{"beta1": 0.9, "lr_head": 0.0129, "decay_shape": "linear"}
Each number is 128 + 32 x the weight over its row's rms, rounded and kept within 0 to 255. Layers, rows and columns count from 0. The size above them is the row's rms in percent of the matrix's.

# layer 7 attention output (transposed), 128x128, rms 0.166, rows 32-63,96-127, columns 0-63
size [114 123 126 118 114 114 116 125 120 126 105 111 115 125 101 109 120 121 114 121 122  95 114 126 109 121 116 113 126 114 118 112  85  80  84  77  76  89  76  78  79  73  81  77  85  76  94  80  73  85  86  74  65  80  85  84  84  68  78  79  73  88  70  86]
[[126 118 182  87 117  95 195 139 157 165 148 162 122  87 129  91 129 163 125  99  65 184 140 138  95 143  94 169 163 143  66 121  44 141  89 139 157 104 133 139 155 120 135 125  95 161 159  97 129 177 134 106 125 122 165  78 154 162 103 127 139 144 180 157]
 [165 146 139  88 124  97 106  95 130 167 123 107 131 128 116 122 219 166 110  97 137 109 123  89 153 163 124 109 121 168 114 107 109 158 143 102 181 159 120 161  93 157 122 129 137  99 105  99 119 156 164 123  92 144 129 129 146 139 199 199 172  90 116 162]
 [102 151 104 155  73 167 141 163 130 160 116 127 117 162 103 112 156 130 138 130 172  47 122 119 178 122 115 174  70 137 120 148 131 149 159 104 107 162  76  94  86  71 113 128 149 135 156  79 173  88  92 132 105 109 163 165 106  34 160 173 182  94 114 156]
 [127  74 154  83 156 120  72 125  83 111 148 164 133  82 163 124  79 137 133 187 135 153  34 143 179 131 146 135 147 130 158  90  97 150  87 112 160  96 107 173 165  99 111  90 152 147 146 117  90 143 121 164 150  90 133 139 118 126 133  63 107 146 128 182]
 [ 98  68 166 177 186 137 120 122 107 154 128 102 173 151 146  86  80 111  75 126 101  87 102 133 145 171 156  33 152  86 168 181  88  91 195 193 113 103 117 112 141 134 153 140 129  82 127 104 120 110  82 137 149 140 117 113  76 109 171  64 106 164  98 154]
 [153 110 106 125 117 110 137 181 112 144  84  83 163 149  90 113  79 100 123 135 166 128 128 129  82 115 114 140 144 133 155  75 141 140 142  97  81  81 139 128 200  69  77 117 152 125 165 104  85  95 137 149 148 116 156 160  80 187  75 102 141  64 153 117]
 [147 101 122 167 122 117 122 149 182 144 108 107 148 120 111 190 162 130 100 120 186  91  95 112 139 121 157 114  91 164  63  79 129 158 115 108 113 103 142 103  71 109 196  88 164 147  89 131 184 130 139 120 125 155 209 109 201 146 135  90  92 125 157  89]
 [146  59 119 171 110  24 174 175 115 106  82 136  78  89  91 161 130  71 133  87  66 137 102 118  94 128 133 116 158 130 155  98 120 162 126  54 155 129 188 129 145 124 128 116  80 116 167 130 121 168 136 139 139 148 128 134 139 113 171  58 141 113 151 146]
 [ 83 116  75 141  98 154 164  97 120 143 125 187 141 171 146 100 163 133  56 159  69  97 145  71 102 132  94  80 194 146 144 135 112 115 163 129 162 107 100 133 146 117 123 104 125 150 137 166 120 127 143 142 145 151  64 151 185 113 132 178 123 123 120 141]
 [140 105 154 100  97 101  87 119 108 156  93 143 119 160 169 125  84 171  78 104 140  82 130 146 137 104 108 119 141 122 160 146 126 128  75 159  98  90 113 128 163 155  93 120 155 110  85 139 115 105 116 130  90 143  92  97 167  67  96  78 122 146 112 171]
 [112  84 124 181 127 121 156 164 177 118 100 118 120  88 119 142 158 133 149 143 161  70 136 125 128 119 130 110 172  96  81 207 164 126 214 189 167 106 117 150  78  67 140 157 104 153  61  32 197 101 104 122 117 137 111 131 123 121 129 173  73 116 139  64]
 [108 166 139  96 187 175 141 182 119 135  83  98 125 129 155 141 122 108 120 144 119 118 171  88 110 125 122 134  97 156 151  80 150 110 141 151 149  80 118  81 110 119  99  64 123 118 125 163 180 132 122 151 108  94 157 112 134 186  83 215 175 172 146 102]
 [ 92 109 139 166 142 168  67 138 144  79  81  62 176 130  97 150 158 109 145 104 101 112 144 141 140  79 113 132 169 157 118  55 192 139  60 139 136  98 124 162 124 101 120 144 156 179 150  78 143 135 143 124  96 128 139 113 130  56 140 156 163 144  95 168]
 [153 153 146 144  93 165  97 139 105 116 114 138  92 135 111  98 172 127  83 136  98 127 122 130 127 148 138 153 149 101 115 130 166 111  78 116 167 239 118 124  93 138  88 138  98 201  85 127 142 197 156 187 105 145 163 183 123 174 124 121  98 142 149 119]
 [160 155 131 139 146 142 106 131 151 153 131  99  46 144 101 172 187 104 143 106 172 125 110 164 133 149 147 161 140 111 171  86 116  84  34  23 138 113  68 122 113 127  78 108 114 138 164 109 100 173 117  63 132 144 121  95 133 119  99  54 140 124 160 140]
 [111 106 161 114 133 164 148 208 128 180 130 134  83 151 164  73 183 108 147 121 125 146  95 170 106 141 103 142 132 144 111 156 139 134 117 122 189  87 115  74 202 146 112 130 120 139  93 140 145 182 141 153 145 163  69 124 127  95  89  66 109 129 173 155]
 [ 86 139 124 102 148 175  89  58  89 128 103 135 101 137 146 113 142  90 127 127 162 119 121 188 154 161 120 116 122 122 106 198  65 131 150 103 132 131 124 150 152 136 106 162 133  86 154 176 143 128 127 102 137 137 106 178 101  65 101 225 111 107  84 130]
 [163 115 147 142  58 153 119 178 104 164 200 174 146 102 145 149 145 122 142 109 126  57 161 128 130 137 126 125 103 107 133 148 198 115 129 144 110  84 141 217 151 133 137  94  37  99 117 164 120  88 135 144 106 152  92 152  89  96 106 107 133 112 130 111]
 [155 144 121 121 117 116 119 121 172 137 142 200 160 149 182 129  66 154 182 140 155 108 145 124 154 123 161 105 138 112 116 156 110 137 159  95 102 100 124 144 135 214 114 116 159 122  96 135 168 161 178  93 111 144 142 177 174 145 122 108  69 115 120 241]
 [165 110 105 122 123 119 199 146 130 136 105 101 109 171  81 133 129 100 146 169 117 161 164 142 176  61  89 167 116  52 135 106 202  90 168 105 115 120 158  48 148 166 148 108 119 101 113 167 188 109 142  83 160 174  93 151 123 125 116 136  95 105 134 134]
 [ 57 127 135 119 141 136 107 136 107 126 146 112 149 132 140 164 149 168 126 138 121 146 118  74 101 135 111 131 179 103 103 111 107  75 129  91  42 204 153 120 180 126 193 116 110 170  96 121 139 178 106  77 135 147 104 145 180 117  81 168 137 202 114 120]
 [ 79 119 150  61 128 140 118 145 112  87 157  93 164 138 143 166 175 143 120 148  69 107 181 164 163 191 198  86 147 131 112 212 138 138 216  84 116 128 117 109 120 129 142 177 120 158 135 115 137 129 104 138 130 149 106 106 133 106 100 176 117 154 119 169]
 [137 116 129 161 117 151  89 134 110 123  75 122 106 125 135 138 154 131 122 102  94 152 124 154 133 164 179 161 167  81 115 129 127 137 149 133 125 189 100 218 141 151  89 141  86 133 197  87 144 136 141 206 156 107 121 169 172 104 155 130 110 111 132 182]
 [128 123  79 143 186 104 202 154 148 169 140  86 142 138 173 133 177 117 123  99 115 100  82 106 118  66 143  98 109 146 162 151  80 100 112 130 196 135  83 142 103 134 107 126 117 164 177  97 112 125  91 111 168 158 186 126 141  79 130 151  88 106 149 138]
 [169 133  90  65 112 131 154  90 154 138 203 123 128 172  92 143 106 190 101 165 148 164 133 118 108 127 123 158 119 108 111  36 114 162  93  90  92  88 116 127 127 160 166 174 133 110 134 108 174 147 129  73 162 116 123 127 157 227  79 158 108 146 115 104]
 [ 91 145 134 113 137 156 125 114  49 137 137 154 191 127 132 156 201 148 103 149 123  88 119  87 141 130  29 116  85  79 156 146 166 120 127 132 165 132  92 124 114 170 161 140 124 130 155  84 141 179 172 113  95  95  73 130 178 107 129 144 125 128 126 136]
 [172 113 145 100 136 120 171  84 173 123 137 116 133 186 157  93 149 111 182  84 193 105 203 164 156 151 129  76 186 135  97 117 136 130 100 119 123 180  94 152  70 158 151 202 172  78 153 116 161 157 144 115 155 124 150 137 125 138  90  55 108 126 138  77]
 [ 85  75 168 138 201 154 167 117 104 149 164 127 147 159 134 113 139 148 153  99  60 191 174 139 167  92 174 116 174 123 127 153 110  93 149  81 201 107 140 163 138 121 162 124 157 150 163 113  82 140 102 172 123 102 177  99 104  45  75 140 123 107 137  79]
 [133 114  86 113 165 187 130 103 111 121 137  63 116 107 112 178 172 115 194 177 135 147  97 128 129  96 111 133 102 168 168  92 171  99  78 127 162 131  89 109  88 133  52 127 170 107 146 136 147 167 159 137 144 179 140 124  89 179 168 101 105 123 105 143]
 [104 152 100 109 106  76 193 125 143  96  89 151 126  97 125 105  92 134  87  98  87 170 123 201 150 160 139 105 127  66 146 179 105 109 150 152 160 118 160 124 130 121 114 157  90 107  71 115 127 178 145 156  54 160 154 152 128 104 121 129 138 138 106 109]
 [148 162 133  89 150 113 174 137 129 166 143 148 187 134 176 111 155  71 146 129 129  62  98 155 108 118 161  81 106 155  71 121 117 109 152 176 111 131 181  85  90 140 130 142 133 115 131 212 114 111  54 124 152 140  99 190 184  87 122 105 102 111 105 121]
 [137 133 131 133 157 138 105 112 141  61 182 122 117 113  81 105 163  64 147  73 158 133  97 122 148 185 133  94 128  88 120 107  60 105  62 116 129 116  96  87 163  90 178 133 119  95 153 130 142 128 121 141 183  94 119 187  93 140  70  80 116 143 135 145]
 [166 149 150 143 157 152 108 180 103 118 139 165  48 167 165 153 134 139 120  91 146 168 165 123 178 164 113 159 132 117 155  91 175 166  53 142 139  91 110 211 149 137 106 138 117 124  96 130 100 113 148 104 155  83 150  72 102 107  78 106 167 161 137  96]
 [112 123 196 123 213 173 115 118 112  79 120  98 182 160 156 147 116  88 151 145 140 102  83  90 139 138 179 157 126 144 142 179 113 114  88 111 134 148 133 159 105 114 142 134 102 149 106 144 105 132 172 126 152 129 141 157 122 132 139 255 134 142  71 109]
 [146 105 109 105 108 121 121 119 237 117 134  77 145 125 148 122 153 156 194 135 128 130  91  95 109  82 135 132 118 197 113 156 111  88 144 107 122 105  93 109 187  73  95 117  99 141 154  95 189  76 109 182 139 100 118 137  90 115 183 118 189 150 111 118]
 [201 153  56 169  99 153 111 162 114 117 121 112 128  85 157 155 141 164 129 108 124 111  91 162 160 179 110 136 162  76 124 145 112 146 161 114 130 153 122 132 153 157  72 149 131 147 123 131  72 118 101 121  99 143 155 203 124  94 113  20 109 117 138 116]
 [ 76 128 109 135  99 101 120 156 122 120 141  67 106  95 130 116 133 145  57 103 134 159 197 149 128 137 119 145 116  65 148 121 152 103 116 143 108 117 129  96 107 131 150 153 109 137 105 137  77 172 112 108 166 108 165  35 147 119 100  23 133 102 167 122]
 [117 127 155 140 176 135 142 137 149  85 155 146 125 173 127 110 114 111 135 125 100 130  45 108 108 174 118 155  57 170 126  84 108 118  68 160 180 106 189 130 153 159 138 115 103 130 155 121 205 190 121 185  49 102  89 126  84 145 116 180  92 125 102 111]
 [102  95 180 138 193  92 214  81  49 138 143 120  98 112 112 122 148  88  73 164 173 125 157  98 136 143 153 146 112  88 182 100 185 124  96  79 108 108 130 132  78 141 162 183 140 120 141 115 120 128 149 159 121 157  89 160 155 118  65 115  34  82 114 133]
 [ 81 124 183 147 180 105 175 150 112 181 118 124 120 199 109 147 139 112  94 162  98 160  97 147 135  76 126 138  78 124 150  87 190 133  85 120 137 103 140 158 149 145 196 116 125 117 177  96 128 132 111 100 111 134 123  82 168 105 157 118 116 125 144 211]
 [158 133  81 148  88 133  79 128 178 114  95 161 120 104 147 123 170  51 125 145 144 110 154  78 155 148  95 147 155 146 135 124 184 159 143 158  87 131  93 193 128 147  94  90 134 103 133 115 173 118 141 136 135 116 154  83  93 163 142 204 139 205 183 118]
 [111 132 140 161 154  92 167 122 143 125 155 116  82 158 209 177 131 134 107 105 161 153 143 131 123 103 109  74 135 122 158  92 147 147  67 153  54 146 123  93 111 152  69 158 151 158 114 147 134 158 148 110 109  91 214 166 122 139  86  92 120 120 107 106]
 [208  81 167 178 114 100 166 162 129 117  57 117 108 131 183 155 107 138 107  91 157 147 124  99  95  82 175  98 140 121 130  85 143 150 160 149 159 181 165 115  99  88  91 127 145 131  94 165  97 133 158 205  75 156 111 123 117 119 151 171  99  91  59 117]
 [120 127  44 153  59 131  83  87 106 140 101 157 126 126 105 185 173 108  77 126 171 117 183 159 122 105  97 129 146 103 109 157 112 135 201 148  81 137  98 103 135 107 129 130 140 146 113  98 163 146 119 129 149 141 176  68 129 118 140 238 106 135 187  80]
 [ 90 119  61 130  75 122  52 106 180  82  90  75 180 124 115 151 160 121 190 142 127  88  83 111 180 119 114  75 159 143 166 217 137 140  87 151 107 101 151 142 133 129  25 123 137 129 127 104 159 120 113 148 131 159 161 103 120 118 178 212 154 130 162 132]
 [218 100 171 143 137  98 134 121 126  84  91 165 151 141 161 156 153  28 111 118 115 107  85 114 131 142 103 138 166 207 145 128 118 121 147 136 170 147 151 173 172 121  80 111  85 144 102 145 151 157 117 197  94 132 130 112  75 129 153 155 107 165 110  68]
 [135 175 162 138  88 144 132 143 145 135 107 108  92 125 149  82 106 137 182  95 136 112  83 141 154 146 128 121 176 130 166  44 131 130 129 153 195 144 135 159 151 120 103 136 146  85 101 126  73  52 172 110  90 160  90 166 138 135 132   0 157 154 128 119]
 [169 162  81 119 117 142  83 144  91 144 118 194 161 137  86 113 115  86 122 138 183 150 151 159 131 149 111 147 179 117 185 151 163 100 158 153 152 105 107 108 144 133 192 112  85 152 178 124 102 120 140 125 136 159 178 146 173 152 128  44 179 142 174 108]
 [ 89 164 114  71 153  97 102 139  82  49 121 135 153  87 128 124 155 145 130 185  80 152  92 140 117 142  85 103 148 139  88 210  97  77 112 108 150 195  92  84 167 145 122 164  69 129 157 160 159 161 118 174 147 124 142  82 137  96 148 235 150 133 115 116]
 [149 102 104 147 195 148  93  78 111  76 120 112 143 128 146 138 193 128 169 115 134 103  95 112  93 121 124  92 150 175 104 102  95 142 106 112  83 148 155  85  71 123  50  89 141 160 156  95 161 147 129 175 100 117 138 191 101 140 166 174 135 137  72 153]
 [121 127 157 126 156 102 151 144  82 182 171 155 132 118  92 130 113 115  77 146  83 147 157 143 132 107 151 135 103 147 126 119 144 121 139 112 101  92 124 166 114 159 224 175 106 130 134  93 139 148 113  82 185 108 136 124 147 129 135 223 123 150 127  96]
 [192 117  99 141 108 176 136 171 188  95 149  96  60  61 170 100 159 139 141 103 150 160 121 145 142 137  50 130 178 136 156 106 123 155 141  77  91  85  82  98 115 110  83 142 153 153 105 149 112  99 124 160 120 132 160 134  90 153  84 143 129  85 110  88]
 [136 165 115 131 140 173 135 131 102 101 138 128 122  98 149 138 113 159 191 141  89  64 164 121 123 144 111  96 105 102  90 129  85 123  87 171 150 147 132 104  98 105  30 115 133  91 111 100 183 176 107 117 101 142 153 156  84 149 131 153 158  82  96  97]
 [ 19 109 130 133 161 112 127  90 152 127 133  64 124 167 151 172 124 162  75 127  69  84 177 104 130  92 134  70 132 122  98 182 144 129 147 145  44 145 110 153 110 130  69 149 174 153 134 120 141 149 125 149  96 102 141  99 122  82 109 244 153 108 108 147]
 [124 116 119  98 123 137  95 153 128 103 111  98 104 104 163 141 127 187 135 112  82 169 184 135 133 158 134 116 114 143  98 155 160 156 147 125 174  81 131 160 159 137  74 148 150 182 139 134  66 134 116 102 126 123 168 109 126  98 137 248 165 167 136 118]
 [148 108 109  97 128 122 159  85 167 173 169 108  70  99 102 180 121 163 138 145 161 154 156 147 109  95 173  81 107 110  97  57 146 139  99 117  72  87 143 120  98 124 163 178 178 117 156 126 164 197 153 100 132 115 152 138 152 122 115  48  56 163 107 178]
 [ 83 155  29 106  90 137  98 149 166 175 149 105 170  73 107 133 109 145 153 151 173 153  98 139 140 160 127 109 167  94 131 167 136 123  84 125 114  96 110  89 128 139 165 124 119  87 155 111 120 128 118 107 130 144 129  95 138 135 119  83 157 105 202 143]
 [111  87 197 146 146  88 138 155 147 149 133  44 109 122 136 159 114 149 146 148  62 101 184 100 109 104 177 102 132 150 123 146 133 129 101 106 154 122 195 172 140 110 114 153 120 100  93  76  95  99 163 102  95 169  61 136 144 124 138 155 111 159  77  93]
 [159 129 181 122 102 108 173  82 201 123 146 166  80 127 134 119 159 112 131 133  90  67 115 156 146 158 147  97  90 181 116 109 105 156 141 141 128 133 111 206 149 108  40  96 173 114 158 119 180 142 138 177 117 148 117 154 110 118 124 121  23 130 141  91]
 [ 61 152 101 134 132 123 143 109  89 167 189 146  96  98 175 143 130 129  37 144 105 117 225 120 139  95 106 123 144  95 116 195 155 111 214 140  66 191 112 124  87 150  86 136 161 156 177 127 141 141  84 149 150 111 123 138  87 133 109 223 137 155 132  96]
 [ 95 178  85 115 137 149 104 175  88  96 116  78 148 125 115 117  79 175  94 122 168 103  88 129  99 153 131 127 145  64 168  93  94 142  95 153 191  84 148 112 125 162 154 119 101 123 101 134  53 116 155 132 126 166 124  98 187 100 154  90 167  91 143 152]
 [172 139 150 149 139 142 118 138  79 150 131 123 146 103 120 126  89  96 131 106 167  96 116 152 133 148 130 122 176 102 213 116 126 136 221 122 201 115 188 142 126 163 165  86 132 127 127 115  58 114 122 113 143 131 117 140 177 157 143  52 139 111 146 132]
 [151 154 149 140 109 111 148 178 124 105 105 159 128  80 163  76  91 145 136 124 152 146 117 128 155 148 127 138 123 150 164 135  87 125 224 128 209 180 105 105 104 105 129 157 154 141 103 159 114  49 154 174 113 162  92 168  95  98  86 125 103  90 126  90]
 [115 154 193 131 134 119 158  74 140 147 152 181 174 144 110  59 137  77 161 142 110 103  89 127 214 124 150 201  93 190 173  98 100 104 120 118 158 145  94 127 168 103 136 113  90 113 116 132 117  90 131 156 142 102 102  97 130 121 149  87 139 134 151 125]]
# layer 7 attention value, 64x128, rms 0.17, rows 33-63, columns 0-63
size [104 108 103  94 107 102 101 100 103  97  93 102 102 108  95  99  98 103 101  95  94  99 102 100  97  99  96 109 100  98 103]
[[159 112 118  89 112 110 120 102  90  42  76 153 184 117 118 167 195 167 111  94 132 128 123 102 113 165 114 145 103 103 114 123 116 184 106 122 173 103 128 116  92 184 101 113 135  96 118 119 118 142 122 180  99 132  98 140 161 105 133 127 146 121  96 208]
 [105 117  86 145  84 194 116 161 137 116 107 157 145 178  82 125 139 102 176 131 123  62 133  99 151 100 138 177  97 108 111 150 129 103 129  91 145 147 109  85 124  88 108 122  94 117 166  70 180  87 104 114 104  94 167 155 142  49 152 125 185  93  85 167]
 [143 117 110  98 128 147  92 134 140  64 167 189 114  62 141 139  73 149 125 177 132 117  64 150 182 135 116  94 187 160 147 132  92 176  99 120 149 109  96 144 205 153  99  74 121 142 131 105 116 158 155 139 133 118 125 183  91 133 136 132  82 124 176 132]
 [ 78 116 141 194 168 135 157 155 127 127 129  93 190 113 186 108  95  87  82 139 132 117 115 166 134 142 165  85 150  76 152 171 131 102 167 158  94 113 137 103 128 173 158 168 191 127 119  75 123 140 143 129 119 128 136 111  75 124 154  95  93 174 167 112]
 [125  89 135 109  89 100 115 176 117 210 140 124  96 121  69 108 165 128 123 188 162 133 116 111  87 128 101 160 167 131 138  94 121 136 142  71 102 117 131 135 143  58 129 102 155 108 133 121 157 100 129 135 111 133 140 122  82 147  73 119 159  92 144 132]
 [177 118 165 155 120 137 160  95 157 125 112  91 133  66  79 125 145 131  83 142 137  84 115 173 181 111 149 118 111 164 102 105 112 137 120 144  93 132 159 140  68 158 150 131 137 108  92 141 166 156 115 125 147 171 126  84 189 121 143 130  25 144 128 106]
 [152  92 152 190  87  20 157 197 142 121 112 102  86  72 105 122 146  83 160 122  48 173 105 151 141 136 135 144  99 145 163 113 140 139 164  77 181 124 143 163 114 176 105 129  98 122 186 125 108 137 179 145 124 128 126 107 142 124 138 103 146 104 153 129]
 [ 76 145  98 126 110 106 104 113 127 150 127 166  99 187 141 102 167 171  43 139  91  44 101  91 110 164  92  93 169 141 135 143 142  95 138 102 134  88  98 187 107 127 152 106 134 135 152 153 151 142 120 139 102 154 113 105 161 144 148 121 136 121 121 119]
 [132 106 155  97  80  78 157 106  84 126  61 182 110 157 152 102 111 138  79 118 151 121 125 138 145 102 117 113 142 114 116 145 139 170 105 141  65  97 120 130 177 144 114 140 174 123  92 149 100 103  94  96 112 119 103 126 181  93 102 135 126 157 131 128]
 [130 111 154 145 155  94 173 142 179 102 135  92 165  72  92 139 108 144 124 130 153  76 154 145 130 134 131  96 126  94 123 184 144 131 138 169 157 109 126 150  75 103 125 135 136 192  61  61 165  91 142 126 133  95 185 155 135 118 155 142  93 130 123 120]
 [ 84 196 106  79 182 168 103 188 119 139 108 102 161 123 167 149 130  98 128 161 130 125 143 120 157 151  92 136 126 145 125  72 128  87 136 199 148  97 155 158  97 105 130  95 179 140  99 180 200 139 121 157  88 113 139 112 103 182  92 123 131 136 145 115]
 [106 125 160 147 123 126  47 165 155  55  86 101 193 124 142 153 137  91 157  96  74 102 144 169 111 105 129 138 151 152 144  87 155 132 113 147 116 134 141 108 126 110  79 156 125 121 159 118 164 114 210 132 114 122 210 139 179  73 131 148 165 102 104 114]
 [154 118 110 130 127 125  94 124  98 168  91  81  99 175  98 114 164 156  91 171 120 106 118 132 113 188 117 136 124  90  86 144 141 125 100 111 163 202 131 109  89 114 128 146 114 209  67 152 128 202 114 178  94 182 168 147 122 176 138 132 124 172 160 142]
 [142 134  69 143  79 132 109 101 179 116 150 127  76 113 124 212 123  79 163 104 131 114 116 172 116 119 158 165 101  99 150 100 109  92 120  18 123 112  72 129 119 107  84  79  90 101 165 128  84 122  89  93 173 143 169  74 163 102 101 119 113  94 203 141]
 [127 184 103  79 166 147 129 168  92 110 120 106 121 137 157  68 185 101 153 113 127 156  73 195  83 103 106 137 135 183 107 147 148  81 130 119 145  92  70 132 194 178 102 127 106 142  99  97 137 112 127 176 134 144  89 126 163 114 105 111 118  99 123  86]
 [112 167 146  95 152 204 127  76 130 133 120 137 126 101 180  89 133 121 165 136 134 145 156 219 106 138 101 105 138  75 100 172  95 117 131  88 114 103 121 137 155 127 111 181 134  88 158 142 145 130 117 112 121 176  74 162  91 100  74 156 129 142  95 138]
 [139 142 119  93  94 156 102 198 131 173 165 136 161 130 157 141 120 152 119 113 104 118  85 123  81 129 168 128  72 143 143 163 193 102 128 193 128  81  80 131 105 130 139 115  95 143 139 200 132  90 102 126  90 140 160 162  78  66  98 129 142 153 107 152]
 [155 159 121 137 128 111 168 124 113 174 135 183 124 156 202  66 119 122 184  97 132 127 134  96 176 148 151 133 149 161 125 135 132  58 154  80 146 117 162 218 139 171 137  78 134 111 108 135 143 148 194 150 126 179 126 134 214 146 127 113 106 178 104 171]
 [149 129 143 134  81 126 149 142 156 105 138 148  85 179 114 162 134 112 134 173  94 179 137 113 136  92 107 152  99  48 104 132 173 125 143 111 100 138 185  93 141 165 148  86 152 128  97 144 167 133 151 131 139 121 135 164  88 116 122 113 118 115 134 106]
 [105 116  96  73 168 144 114 113  84  98 149  82 132 100 153 123 145 207 112 106 129  86 132 101 116 139 130 127 170 114  33 111 113  88  97 114 103 168 148  65 181 171 136 151 129 170  67 142 169 165 108  71 177 157 128 172 132 102 118 138 157 158 119  99]
 [ 91 135 143 101 126 128 121 170 111 106 141 116 127  99 193 153 152 137  91 119  84 121 169 179 156 175 182 117 155 131 124 157 158  86 157 115 173 134 143 101 112 145 168 118 192 150  91 144 128 178 142 120 112 177  72 172 162  94  60 162 105 155 116 142]
 [112 132 145 143 134 143 107 173 143  95 105  57  89 151 148  93 110 145 144  84 105 176 163 116 142 176 194 131 142  90 126 101 146 161 125 120 149 149 117 172 128 183  93 127  68  85 155  69  97 140 147 132 160 154 108 144 194  78  99 143  82 132 134 143]
 [142 125 127 150 113 106 158 197 132 201 102 132 126 167 138 102 192 125 142  50  99 105  93  88 156  77 148  91  94 138 154 129  88 140 108 130 170  98  83 166  80 140 100 140 115 136 157  62 144 133 111  92 164 133 146 150 157 133 122 126  80 149 121 140]
 [136 191  87 105 143 166  92  85 143  57 175 166 140 112 126 131 170 159 110 163 146 176 113 134 106 131  94 158 125 136  90  80 142 120 103 116  79 139 166 106  97 121 150 159 137  98 148  81 144 130 193 103 184 110 159 151 167 207  80 131 120  99  85  98]
 [103 143 110 142 129 156 124 110 102 167 143 131 143 124  83 155 201 148  81 124  98 115 112 100 218 105  78 137 110 102  81 152 152 104 113 127 180 123 179 157  90 132 117 130 116  91 107 108 155 200 134 121 124 132  97 175 145 103 150 131 121 100 115 130]
 [138  71 126 110  99 140 161  82 177 165 111  88 111 192 155 124 156 128 181 100 143 115 209 167 152 186 133  94 160 151 105 114 124 112 139 124 139 142 112 135  62 135 153 203 138  68 121 190 156 179 102 121 143  90 157 146 121 117 114 116 143 183 113 131]
 [ 96 135 153 138 174 131 174 126 126 130 180  93 145 150 177  76 148 122 151  58  96 149 147 153 102 117 166 100 189 143 201 157 119  78 140 135 183  66  92  87 128 146 175 138 164 118 184 122  85 164  93 152 164 136 166  83 126 100 105 161  99 114 196  69]
 [136 114 100  93 118 190 105 130 109  81 136  79  97 113 115 166 187 114 208 175 160 166 101 133 124  77 103 114 118 169 119 126 129 136  79 111 166 167  90 149 127 166  91 119 164 128 161 114 112 138 157 151 131 157 113 142 102 161 153 117  84 132  98  86]
 [113 156 131  96 105  60 178 128 118 114 159 106 153 103 126 142 124 145 110  83 143 138 188 165 120 133 160  89 109  85 172 187 107 140 123 131 163 141 123 133 112  97 137 138  55  86  86 148  77 173 189 167 132 124 162 106 106 127 163 130 121  82 155 110]
 [134 169 136  96 134 117 152 130 112 202 130 198 157 125 144 145 136  58 132 132 143  60 157 175 118  96 152  67 156 148  72 145 112 150 151 167 100 146 172 114 109 164 113 124 159  92 133 170 111 139  62 165 127 131  89 169 127  90 118 132 130 176 145 115]
 [125 129 122 150 133 138 114  49 119  58 123  95 147 167  74 121 142  60 142 118 155  92  84 143 205 120 142 147 110  91 144 133  97  64 146 110 158 122 110 116 161  76 120 183 110  98 173 140 163 110 123 125 161 113  97 175 119 112  73 109 140 105 192 149]]
# layer 7 MLP gate, 320x128, rms 0.145, rows 0-3, columns 0-63
size [ 94 105  96 103]
[[112 140 131  99 143  93 133 180 108 178 126 123 131 121 167 149 167 136 109  94  95 124 162 152  80 146 127 185 122 118 173 101 131 150 164 113 115 136 180 101  88  67 119 142 114 162 122 222 218 154  63 154 125 173 105 135  93 148 127 123 151 102  95 136]
 [114 111  75 160 136 158 165 116  99 146 119  90 127 133 123  70  74 116  55 120 129  94 122 155 132 106 171 111  56 158 137 171  75 102 157 116 136 143  93  85 142 118 168 149 175 110 130 189  78 119 135 182 130 157  76 139 146 114 134 168 156 168 115 131]
 [136 166 112 160 163 134 129  95 116 185 169 135 155 161 126 158 126 132 146 121 137 195  54 182 114 167 102 107 154  96  87  91  78 138 187 161 119 143 107 153  99 105 120  85 120 111 128 165 165 156  56 149  96 177 129 134  80 118  85 112 180 153 131 176]
 [129 115 132 174  89 170  97 135  42 172 120 100 176 123 126 199 117 173  98 150 134 113 161 108 116 131  90 128 109 145 120  52  22 168 147  34  86 125 125 133 122 140 145 164 130 151  98 179 176 143 125 134 117  91 124  54 182 115 106 165 116 166 148 140]]
# layer 7 MLP up, 320x128, rms 0.151, rows 0-2, columns 0-63
size [112 104  97]
[[127 227 143 174 147  96 140  95  58 127 158 121 107 207  74 125 148  90  95 140 104 119 128 164 163 165 128 105 143 184 154 141 140 130 167  88 130  74 110 145 112 151 100 204 136  79  92 101 144  91 164 174  96 125 153 201 143  89 126 184 102 133 137 106]
 [144 169 134  95 169 122 141 133  84  59 122 143 134 124 149 121 134 146 135 104 107 134 128 148 132 106 165  96 157  68 129 134  96 146 158 153 109 104 146 152  48 100 157 111  79 124 150 109  76  89 123 109 120 138 137 143  62  97 131 141 152 126  94 122]
 [145 158 114 129 150 145  97  79 175  99 148 121  63 136 136 135 110 125  92  71 123 112  96  99 145 153 163 104 150  82 170 165 165 128 160 121 151 116 117  52 109  91 175 140 125 100 123 129 106 194 143 109 142 160 123  99 114  66  94  94 113 137 149 161]]
# layer 7 MLP down (transposed), 320x128, rms 0.146, rows 0-2, columns 0-63
size [113 102 100]
[[147 127  87  94 143 117 112 131 139 150 133  92 149 139 159 123 168  98 151 106 125 142 143 118 155 149  92 160 118 138 157 177 137 174 204 139 126 140 126  92 154 127 153 144 100 133 133 144 189 126  91 232 150 148 163 123  91 184 184 243 153 131 107 111]
 [137 136 124  76 146 172 120 151 178  95  88 143 172 152 138 139  66 153 147 145 114 138 156  64 162 151  95 181 146 111  68 124 143 157 170  99 139 165 132 117 123 174  72 144  59 178 147 107 167 129 165 124 124 176 128 125 140  95  92 183  99  78 123 132]
 [140 138 140 145 149 126 104  95  94 129  72  94 129 146 154 200 116 120 181 151 112 143 190 145  94 149 146 161  72  96 187 113  99 141 247 166 165  96 106 118 110 146 151 160 110 167 126 146 145 114  87  96 135 109 155 143 139 132 162  44 144  75 130 141]]